config.yaml
hidden_act: "swiglu"
rope_theta: 10800.0
max_steps: 8574
Each number is 500 + 50 x the weight over its row's rms, rounded and kept within 0 to 999. Layers, rows and columns count from 0. Numbers have three digits each. The size before them is the row's rms in percent of the matrix's.

# gate: layer 4 MLP gate, 704x256, rms 0.0784, rows 543-549, columns 0-127
# up: layer 4 MLP up, 704x256, rms 0.074, rows 543-549, columns 0-127
# down: layer 4 MLP down (transposed), 704x256, rms 0.0736, rows 543-549, columns 0-127
gate543 100:536504445479537458513366448388419543424414465527575444452465391449528493492485522568548498569525449548495532590464496514493428442493516598600535468511579591431514428436585464583577517425413483398504559536418528541472521567459457538454424534429525568533468525458480482570530492500509484491417513515511485532468555595429465403497495476461508570482540575486554541555535481384485478532453
up543 104:544476505498478504506479468503451507408451546526593394474458481497466446574452482490480511585541558480499539541522479432497508543554507473471479555476512383483509475492416428516442502547454543573493362561453591436410391578448568570582522468523504570490388491465555484523554520491526510435538502470548513612541536506484459570477524529441558531552515516539431518479541437550598526580510
down543 104:524482542448448541466448463507444544402440429491390478419497483511590504521535521425498469505465568507522566481457421434495429465520509554468553456432456526531507424457461535505605581396582537440498482526536531562464493573556560469511486521468496547489506447510479496444531495412459477452548534462375515567549525496441580477432481485518610567607463508498516481447521482518417607525442
gate544 099:492526408452554456570466536444453407454571417557626539446431589472447490522534474476441544424455595464620488542424522554572515413452585510566547495533530517615433458551464426451525503495475425450450529475520472513518467510557487445511576479535445518497511384474532488476554543504497521507520472496505518376508435522408497477467510457487518477511431557417586471540449583559513364459539
up544 100:521477472457460559534491533616418463567546436542514488494450500563493508578546416482607508470430539482561418447482493538605447533541595609561503483469425538494516409529515454455513515529478476447481566486555556454487566524508469369479547476502492532546454391530479521456538473476561571503560488423481448480533422541553431474396492587591550514509548548495569514566501387525570484502510
down544 097:519397543571464558515530573562422355591499493531488463463498521593466451590584568544542436545550475515499482580541512521542442540471573568562408499397455494503505551500468488466418544565509424527513507363568538450480467498376432540480590475521456542515501476584508514501565489477500528556490551512486429490480542463554588578396488489403450524497522499460541464406494516548488505532448
gate545 101:410593428493473471483562455549513557554397547561555511522408440502440467469542513513510489564428489481531556498541473478510534512467651493431527516455558475583504555440467451520508504560446458517517434512490515502381464519443484675510445514500567452477659606472508447437493422527446471544446491566444546454484584512535501389524513543559495520496456420565581462474578557472489446538459
up545 104:479561477540436444504478490401439413402515524476450504512416501455589556531544553452501556511580442499532473455495524523459516546498514526467605441487474561490484555419569454484466517525620517459467533534507400458579485450436551580527523489505398462519507476509519534402520521470387525488563550455516484523418489545463527421615433426483508575421600472518559496517569452575544531490515
down545 104:453580514427430450500490536461463496511498465525485494537477537521439518450449600496492593443477463563546452527434519486438599517476453549455448500545585439516500516578505468495480476523491582492493497572436478481509489372438594513557443476458540461497453483519621507560551474451517431551509505453449503527559579488576421515448555555535474512648465549384559517561587549513468473539492
gate546 098:431454521487567550443489516383507493506593518532505497493417449432442505563500487486544477492388529473485510581519462437473475453438485552463454431412467493504467528509459551583474451495461477480448551412479522471594507613568442479511590496470496543581481424515431536474442486440485473524564526525478534570396574437534496526467521475486442510597439464478485463531565528509519502456477
up546 098:409457544397512539533514505413515499457523477436549594569528552511492564413526419533527445501547490467520490465553507445472495452514517474645469494451549484478480533502546566483550553543553496467423593467527400532572483501496484462594491436492492478496567505492561560445586560504428460490430389536548507424458480453510509570642520503472506469557513532467533520479557526474442397567551
down546 100:483425529440480608543494490442491553475553479571526441509432492470420442527501617397453569454457577417502462499488527539546488506472518490485544525434493499562519464484542567488482571521542456569491530461478491497564519562583491485487513400444526479540513451435455560503435503434574463546479499502464458491409562464511544529513490548461545455545508454435488482588508568514516471418478
gate547 096:400509513436561506504560493488390481531377518531544556510418559460411403526525415613467492550438478525501521595503505608446488495408522466503529468521506515561404561465445538545427466457545542463549433517518479554421546485514540578540598533501553538502432473407485507429503497509444556434472492508534454499445446519506418522547477525467464521463613533521572483478529486492521486464522
up547 100:560411374490461539494514487543500497446495401433494444415424564414492343504492548415535433481525500591532477495506530549506489441496519507476560499529487533571497439425518478418500414546451458552459607552451532473561595535454461531485467537462518445524453491514424499458472452545454571497560471561458436466497459507582444427583467438452490439515434519498542568476499511437390472579495
down547 103:540482489388620459527527481496517409573540475505560525429562472455465505452512495504465578487485428491528471445527522447435517572512483478524607465494455528540521507537562463546455405470492501410498554517507479596483541554428477448539460493463561460451564539513499463508540425433539469560466531586518553443500509554442602504478549513476349550552522551557526467541496478415503516471474
gate548 103:512511414557467480561568470504477544480555513461495545399538502511540516437539438467568514519414625442530518506538456568521611496420554548468479473491478569487515527520485517573575584470389527511525471496510505544549450554506521481393404589519476513445441384482437441467478401412552550480525477463562487529482519537435474474503509560476466510505514602507455491466421499460563369508391
up548 103:513457581526488485469500483591579457466625499511452506551409497497497524487497546469371423447531447466533498554447505476448532609519541503531448460565524499497486526544495530433528471472445535601518537475455483540429484410594497547574396507443473525482430485558481437469472549529499539520566464529519506510494571541499447482464445404471516517543552496463525538569492509550457500452475
down548 106:469401522481497542466433463551590497437420468431507524583448589462522400457484536572475446426441421516456545589515477439466481540524505453542472529466503517494515525522517466470505450464510512560506593514557543548530536486453495489497469491438522542500528555522516473545503601520415564436478475507437499478541444502507376443509483403520487551514524541483522472557544578580411641430537
gate549 092:548474551498519495542518507536477536492495520489523532479586474462430474536533465544505514516401602499558526492499428410445581551445439523544491460513481530500508454567527578514641425528453419483530555600542544606441490528481554521490504600509482498491521450453530454364474568481430550469481397488527626635502521574468514497480536513482540498514553461510440473485485517520637433494480
up549 091:528427537519476490502602527564540552504568509589473469486513439403474557581459553472568449490492433459545491474473449486454414539476469512451463519508482474479613560563506567454566400531545525502510533574425494517507559470478487522397550437503503448534537518528515523482510604450551527395458479411438510521503545490454544426517476477557587406576595539459531470521586443431552573492556
down549 094:388535453515403458457460488502490458505479438545418497617478582501508532559518494498422520394538420560435553467417497489493515428494538457514525466481477479541458608421508479527431620517601494485465517506483526552525488496474451465482501523479564510449441476483466542595529563505540504483493590494459447428536478544491450404575526478470453477443490526425583466543575441451389489532553